config.toml
d_model = 64
n_kv_head = 2
vocab_size = 512
rope_base = 10000.0
rope_fraction = 1.0
attn_scale = 0.177
init_std_qkv = 0.061
init_std_down = 0.00751
init_mimetic = 0.5
weight_decay = 0.031
lr_head = 0.0099
train_tokens = 108600000
Each number is 500 + 40 x the weight over its row's rms, rounded and kept within 0 to 999. Layers, rows and columns count from 0. Numbers have three digits each. The size before them is the row's rms in percent of the matrix's.

# up: layer 7 MLP up, 192x64, rms 0.462, rows 118-173, columns 0-31
# down: layer 7 MLP down (transposed), 192x64, rms 0.446, rows 118-173, columns 0-31
# gate: layer 7 MLP gate, 192x64, rms 0.443, rows 119-174, columns 0-31
up118 097:536511483525487461505429511481578509538596444504496483530453452458490556498556530464548488488464
down118 096:441515522479494496520541491493499544565493568490599518505534493451464486479499501417538524403497
gate119 100:562550526477456470467472479473484507524443493496550562464508542501470453569503423538517484433510
up119 102:423540479506464554452537481503515523541443511512507492486477523508595507471480469504471472489435
down119 103:606503499538565456508439574522490449505523449497413469516490561566487521496544494459453566550495
gate120 088:468473484459419546539472496482536456465520552515549524543498517468531521451477505531518581485481
up120 091:498508469468487573497531532468500436543508502474512397491448468545511556514556557460467555500464
down120 093:490522493561462585476472521496484459526530489513483449478513482548511447447506471433544508522491
gate121 097:543479493459477433487483526503500509527612538517494517520477419520535444526556548486497537491528
up121 107:461455596515512515465535456403487541509475511517452460488504427552542503460474526422484511514517
down121 106:636494510487559527495510513476524519465431514584526570543476493462469515526517524540457482540483
gate122 091:557494480473429475524460554411522505487454539506493502527472549500489499531487528539569562461439
up122 094:522536545461448423490545397471522470564440501500464499456536533402506536528495508498490472530507
down122 090:561467484522551549531556577563561512489444503540561495517487514566496512451517465533495491536500
gate123 103:553432522528533508479536533450498539493523491458576541498510509478602586499491502495461513474480
up123 103:465539522539485482493532406464443504568511503433499501533524453459536491431437509469472481553461
down123 105:526452494491445469505434455485418489499463532444603583492542571463480551524472532531514533463539
gate124 118:498541486473523536503488445507495541456463450520578471509490491422502524474485451464484568494507
up124 110:466479473535471411496488551543504509481463579567570457479466475466501496542557525496425453473509
down124 098:518507479531431525519484545513511515601575440513403507540492506509490438477500499478479429571540
gate125 106:493449514501481477480497538490545516483497496514513478528456522529571561526448586531509538543527
up125 101:381539518484458547422499471434498610524461464522477501468488444537434478558527443491471487462497
down125 103:496496519380494428488554437450478487484517502511565481490418450508512558483521520532418527506522
gate126 092:420508468468474522500477465451497546440523468539484531516477456537516455409529487536519488524559
up126 105:497468487524472457518471527544491487559475497444567467481489536493489539514512640532554462513473
down126 098:493524498467566418536491469468505578489530478502466496527530478477463509506466564497531482503523
gate127 087:541493447436486554501534521453476464486538508499530563503551509443509482459518548480526479514470
up127 093:475459429530523543488471476476537533506486442485488525434540515482478464460482542531556543502474
down127 090:539510498585446550536443494508588513553465509561545538481500550523568516432458490490447501477529
gate128 110:535557391540509498527540432551507498494533507479464470505445447506488523473489489507534502496458
up128 110:530536568479539509496518495451497521490490508424526522484550476528516461411519552546541473562539
down128 115:499452530465447529435560518491481528435537516505521480500413514452449522570528483506501511444432
gate129 096:564482488533484507458441534433475494482571512503524547501495441543465451501473390560464546494540
up129 099:552506470461488534461499507561523519582500451507500517533510548567520494511490460528531543593538
down129 099:457492393482454491410492461583519574487466486499512488489507572490503528516513485446524455488460
gate130 102:489563512560513506521555519466541495524500551506467467576510410406531498492602506485471583450481
up130 092:513518521529548551460416564461544535584567538478506549498444444515534546442492459491456462517484
down130 095:461540476562448448513491449497538518463542458537462423490448481549567459517555481480528513566484
gate131 114:496478477541447450499512493456424455457496485498530488551499498551493506469412598536566495523498
up131 104:434508424472570501529480514475477522508528491482546596532565489480493430522490475483504480518521
down131 106:543469509499381486442514557479551508538556511577476468483467521516544529544550504484451577495489
gate132 090:516457497540501524485543539468491533500493496494536553502452433535578506502474454480459523484456
up132 096:443566408447555496564501561486501474492535503518498492534453468538465498550506495511555474498434
down132 100:495506563537529481528468490488530495519540523554478503501496553517472539471518541519545470493525
gate133 101:450505491492536500484494482504469501536463571442506599488476491443449525540547404428444563454445
up133 102:518482458544523491529498448511528508457496426487395545525523501525465430498507509599549529543533
down133 107:480438555517458560472462402517520495477509550559479483532541485534523543507546533524503516514521
gate134 099:477530411476525507480497481539517565471566482545552485553534476510551441562492528460519503479478
up134 106:439479486477468542441541528497487476525545531501465424453506509496477460543549506467450428493564
down134 104:497573555529472409501525547435542544535521501490510473449432498472469561484451460556514511513434
gate135 090:546454514500443527465501482496452489581517526511494476466519526496540495541449437533577498498424
up135 094:443492449597586514541451475544436520481549445540540502551457444525466551472545523448537513505575
down135 092:445509573488548485538487513506509441473495540508439520513493500549478526431544515456573458501501
gate136 108:566521545398525483525461502467439570509411527470499539481560440446498507504479503524490485567547
up136 104:535485495516484551448538438515433562559476422407453471471518492449430465530504440534541461525460
down136 106:598543515451498478512518468464493437483457492516539545453548487530444477560472515505459511577444
gate137 102:424506481524557511539493485523524518548512427560502479531457496524505513532500492559497474445458
up137 104:511588497513500508486547517466505512522512485515549498519463521560483599578513523513447516544561
down137 105:487433444512436484536409522447462493495485498477475525492409458448528447459493490520463450514477
gate138 102:520502467466526541495408483501469443483451449552553559438459549527502414522426550549459464504517
up138 104:494520484462477516507530468478569491459503497489529441587487511541481516529488451574552439539515
down138 106:494473488504473500571520529497475527535563523507492570471494484502483523456484509454539557515542
gate139 101:460524467502541510427518443494541477475463467525580499530509492507443497521462504479495565409522
up139 102:461497503519591522561466520529463466445546516453564381472491536449514522507464497476520459568528
down139 102:432488417524575507557474426479539470513459495433467450551468468454479500591513494537511516449434
gate140 098:461538503498566516496489509450473522400561538468531539469437435448476476490539529497437563506471
up140 094:531526450529526510454463451544527510480487501462582471448604502438453508487430475511559502538490
down140 097:465515511475506518483470539444471462541473497571575495472512508520481477462514488532426544476553
gate141 090:529489390506574604525453484423485504484544488496514426486484556561501463538500526561448519502510
up141 090:517543533478492413586546504471521552477513529484485465510571491489535562529526558453533471505458
down141 093:562544566466549466509580481534444461499516513456521477588487516549488569486543430541518499484524
gate142 102:599573460464514467509443484526450518525509496578473501467514464508443507523493480516436568416492
up142 110:461450439517517541476452518538480498478501509527505547564468475591624526510533522537462502517422
down142 109:455534495522526516528503520452507494496442520562508566520421499524442481477534493507512502590525
gate143 094:462448537475473476540502473529542474507559508486512541512428472443446513430486465576475452545484
up143 097:474448536436552491498528440547540493442404431452503485493480511516482458487489487515492442484484
down143 098:572493551538520540579526488484517555472421514478489490569437506553468530554496434445540477494443
gate144 093:513449459445530561508417559433494492458519494523466511577549461482540464524542491535427520509498
up144 096:546501460418547486527475454500536455546430473449495540496556484523407505525463475440458496482460
down144 093:441512532539455527477449471470489495502509478593530541518482473469518527442487553480550463452469
gate145 103:500510509516515450542440538497557502471519496505517575514417557427488502536476482472514426429509
up145 107:473425480544423443515471479458532507443550425522482482543467519516515489539479499490506480491501
down145 104:495591580483562507521514539487457416534507479531511469461590490484494506522493484477462495466558
gate146 107:451487553534463423456479492518477535511487530482474498542438514594472482438483523465525486489538
up146 104:566590492474548532462500569465537478506497534527490507409518495475532487544542508465544504566508
down146 087:557491414542537481519511500471521494485559506548536467480496483348511542524510508526520483485495
gate147 113:499420484466537404565453493485479412483461475530509492535528471517444578514558506557542487517469
up147 103:544520476426560563487444514533537501418508566524489472424474479509489423482534498546539532545503
down147 106:609468512460544491523475459503508607561505523406490561508548503557427485491475491478508465490513
gate148 102:486505540459485456501455461512431498472546450562490555493498521556489472466408497524518489478395
up148 104:467419544458468527434471511506542570472474424529524548559557519497494446510439487507476500461552
down148 091:472464645550465439514521471506528533515489465501486526517537543646506528536507517484538499493484
gate149 098:505505464494524593473424443405488511474472482484456507499481452491520540471425516506466536540437
up149 095:528579527529543454465465562479497474509447488522517547528548514446503559558483503489459429492536
down149 097:482510489527505490471612495511493490457485522481559502517530579536490460543567431530451525586461
gate150 102:555450536540472448426453492494471562541471479477471515491513487416411502556547475511524564456486
up150 102:519483447484554478545465549528524545578413466498467539512517472468472509515468458527497532510402
down150 102:470492501509427437510502495514499486492523548466440497506472491423497441474523513504455501553500
gate151 102:448552472470493546499477503476518458502550440587539498534386528507543491453455409539466463447513
up151 127:409487480515477485483500497418492516445494471536491406514431494538485584546512429516515546507501
down151 116:476525464560496535511514491447461554501532510528546474530455525434483502438529492479511455422496
gate152 108:532597512562518487499514448478515420552492454575514471512493529494506503525463443544514527420452
up152 117:525500446519498582538539441581494499584547514521502580543444480442452480513475429446468489398485
down152 113:554464446469496474479477478539526451443435508483567458464528520525467556467570473528446510582514
gate153 097:503469524543514467457485453557545584483540547545443463545462478575558509472513513533528464492477
up153 086:467511544477524501387509441510493415495549488489568568484461468473509570515503469491500494574556
down153 100:567500537471560463465525565473557563560492521478475503479573434552526546564532529458441493397524
gate154 097:476580512537588542493573527495512532546528510515457458502524458522482447470467448499453523443460
up154 094:441448487498447442514563468524522544478523527524452470501567502492488508537456507506464472510424
down154 100:555400502514512514561479519535565497490510514508458475515446450563534577444418497536532477448528
gate155 106:458500567554486525508513468460473506485528399604496482420544482429480458463530492458440492526524
up155 100:546465462542491516421563485479546507498418475585487487541469514525541467517545477568472435504588
down155 099:415475518507483464492521549480512498453498501543488516437553412498479472490574521476446435509554
gate156 104:549532586513452521471446457454469520457520522475496436500491467519542435528472468517483648512525
up156 093:442484517503525493475498444419485536494453483466481545526448499490442539489459547519441503439528
down156 109:541535488445534527571530474489572502528517507450516514492530539492458548487542404494503561513511
gate157 092:522562528465521515459402508458410504450477505455501563526536504423584495495468542531554500499520
up157 095:496525505534462461549434421494564488550482517465497454556536593463486495501459559482448543460522
down157 101:524516514555517487554496494424534471546568427523512528511519501588547539431448525476509576508538
gate158 095:418514580462531582444513496526478447472546490499517555430500499473431463498481502482520520442526
up158 106:598516537468553460450509483509530553549574492498541526468489489505478555558548524474541526500513
down158 098:533495456487563469491556487500546531539515480568484506509508587505539419477526441526502432486496
gate159 100:483496484415454496545482462558430457503551444465504511523522534479548512519433487435480422455486
up159 102:465527543440486455492437469580537516421470479540491473456565453439535544475428495505527491496496
down159 104:500557490474462515585536461539526525481445486496533463469513533514499483499531478570469387606466
gate160 096:517543491507503530449492581514484444459521520484541444510557500488431492475513491469575505483483
up160 087:451530513507483459569478508441538588483523546522480461515542513493537485481528458480601462418464
down160 090:569477530481443492530544491459482516480412476494473478529490497526452514548449520523474396557525
gate161 094:476398535464475517485521490402551464521466516436496588532463476465494483522477472512514525484424
up161 093:479504515550472460526521529589504513513450513484493483487484527489448500516499465553543491477454
down161 090:601523475491488499530441546512566505558500496493384476519472563476549516482537515473493524453480
gate162 110:496564453479470502508476517564533478450480428484492487498492495484510540548519481534499487487459
up162 088:471538498501452530593443489547570527532526451556501548495460565443531539518548473569486463460489
down162 097:517479462464501534502470481460551470450485485449630509515503483477460495518486497541522581531491
gate163 095:476509514433461502464498516466529598424504527466536410525539464495481534558454552552533473569525
up163 097:467495497477605474520510496445440515456446511467566421508489511432450491472420513525538500491527
down163 099:476506472534357508503492504488459488532506539547499496455545483438454474524475474455466517448555
gate164 099:540481448432417529473546496520440509492507516572474500447489456476476509467524486563507443493460
up164 092:538456470400467466549478461497475473439462434512500510444445474475460505406501506437467504528550
down164 099:541473511551501479411455410567464531488472468488527511487507544496542533531440474504464492488484
gate165 099:463484512479550538463487523431431468529500544549506464473502517497509454485551512552474424423544
up165 095:482573475502537580488520484536512516496574470517538511461468425533507464445488496583520411495501
down165 100:544548480509503521425530491540458510565481442525509368543535522481448525562494546488489474423460
gate166 101:505504489480523472479525519478409457470517539515476541473493477458501518548532497512436465506484
up166 098:501574504527509527466481516524470506468425458498527487507562473514491517521523531528488542463541
down166 098:518471510542519498537532520472463491511545508508451462560508556533528477508499461558427529497548
gate167 099:548494486515517492483478575500559513503569517551538552482472492499409535459467433569446517505510
up167 103:496494597485538580521506542427559565443465504466462499526539465480534536445471487506551505588479
down167 112:449490520522518591534473546553503542525433489507449485513482499463470456518522420477428527471523
gate168 100:555464414545496561432498481545501452521551487442496540431512503480509497522579523542468512506480
up168 097:573467510467529492495460503518570499427540444558453449422523613473546506525469473541449491524497
down168 103:472515487443474495510566566546411521453540475525505492514462451418475531504501504434503468508492
gate169 101:523502472446443536488534527465488515506502581572484522479483469510540393518555460522420468469499
up169 104:465507561507518523498458568556490489522466457475486521532414482387551509445507517480498511456490
down169 100:514506487523513475508378535480472465522503502539448466441458536482492506500488470500477546592471
gate170 108:521518486455446561456575389484484479499519506485579444522443507477524476518467518450532499494544
up170 105:455508531393530547537536424409446535490473518505527503551481485530477517489519456536495513487455
down170 102:443560484561468491533495536506503502475514516493421556528458492459498481504566486483519455565477
gate171 105:500472480533499534542510521538494476506507523576476558434445460509506584492389486520457501501512
up171 109:474501526519565489532431430462476503566457520489492546464484474472494491468465468467510538500573
down171 101:544513498431534524486552555476520486527411521474551424525547483621530445515483462534525570429498
gate172 102:595505487517512490549483523506548553537520517567506564577448512492499525544508502509462471492492
up172 106:462494499425473483515542448479486556455459510449445519463468518487489478501518520486463450531540
down172 093:492538444507528535482478520525491501575443557519542466529455560518453523494458497531534520530480
gate173 092:539488527452569508526544463470545490459535499492501510482516385550426461473465487527491496584463
up173 093:508489492570509492440504399530544535530479517505546406514521453468520548490504470533474491519499
down173 098:462532457425428508535447498526548518540479545489563501485482557485466535530424447510533466432467
gate174 100:439525436457569492416508534492528505444525533398464517456498451521493521490452507468456454534477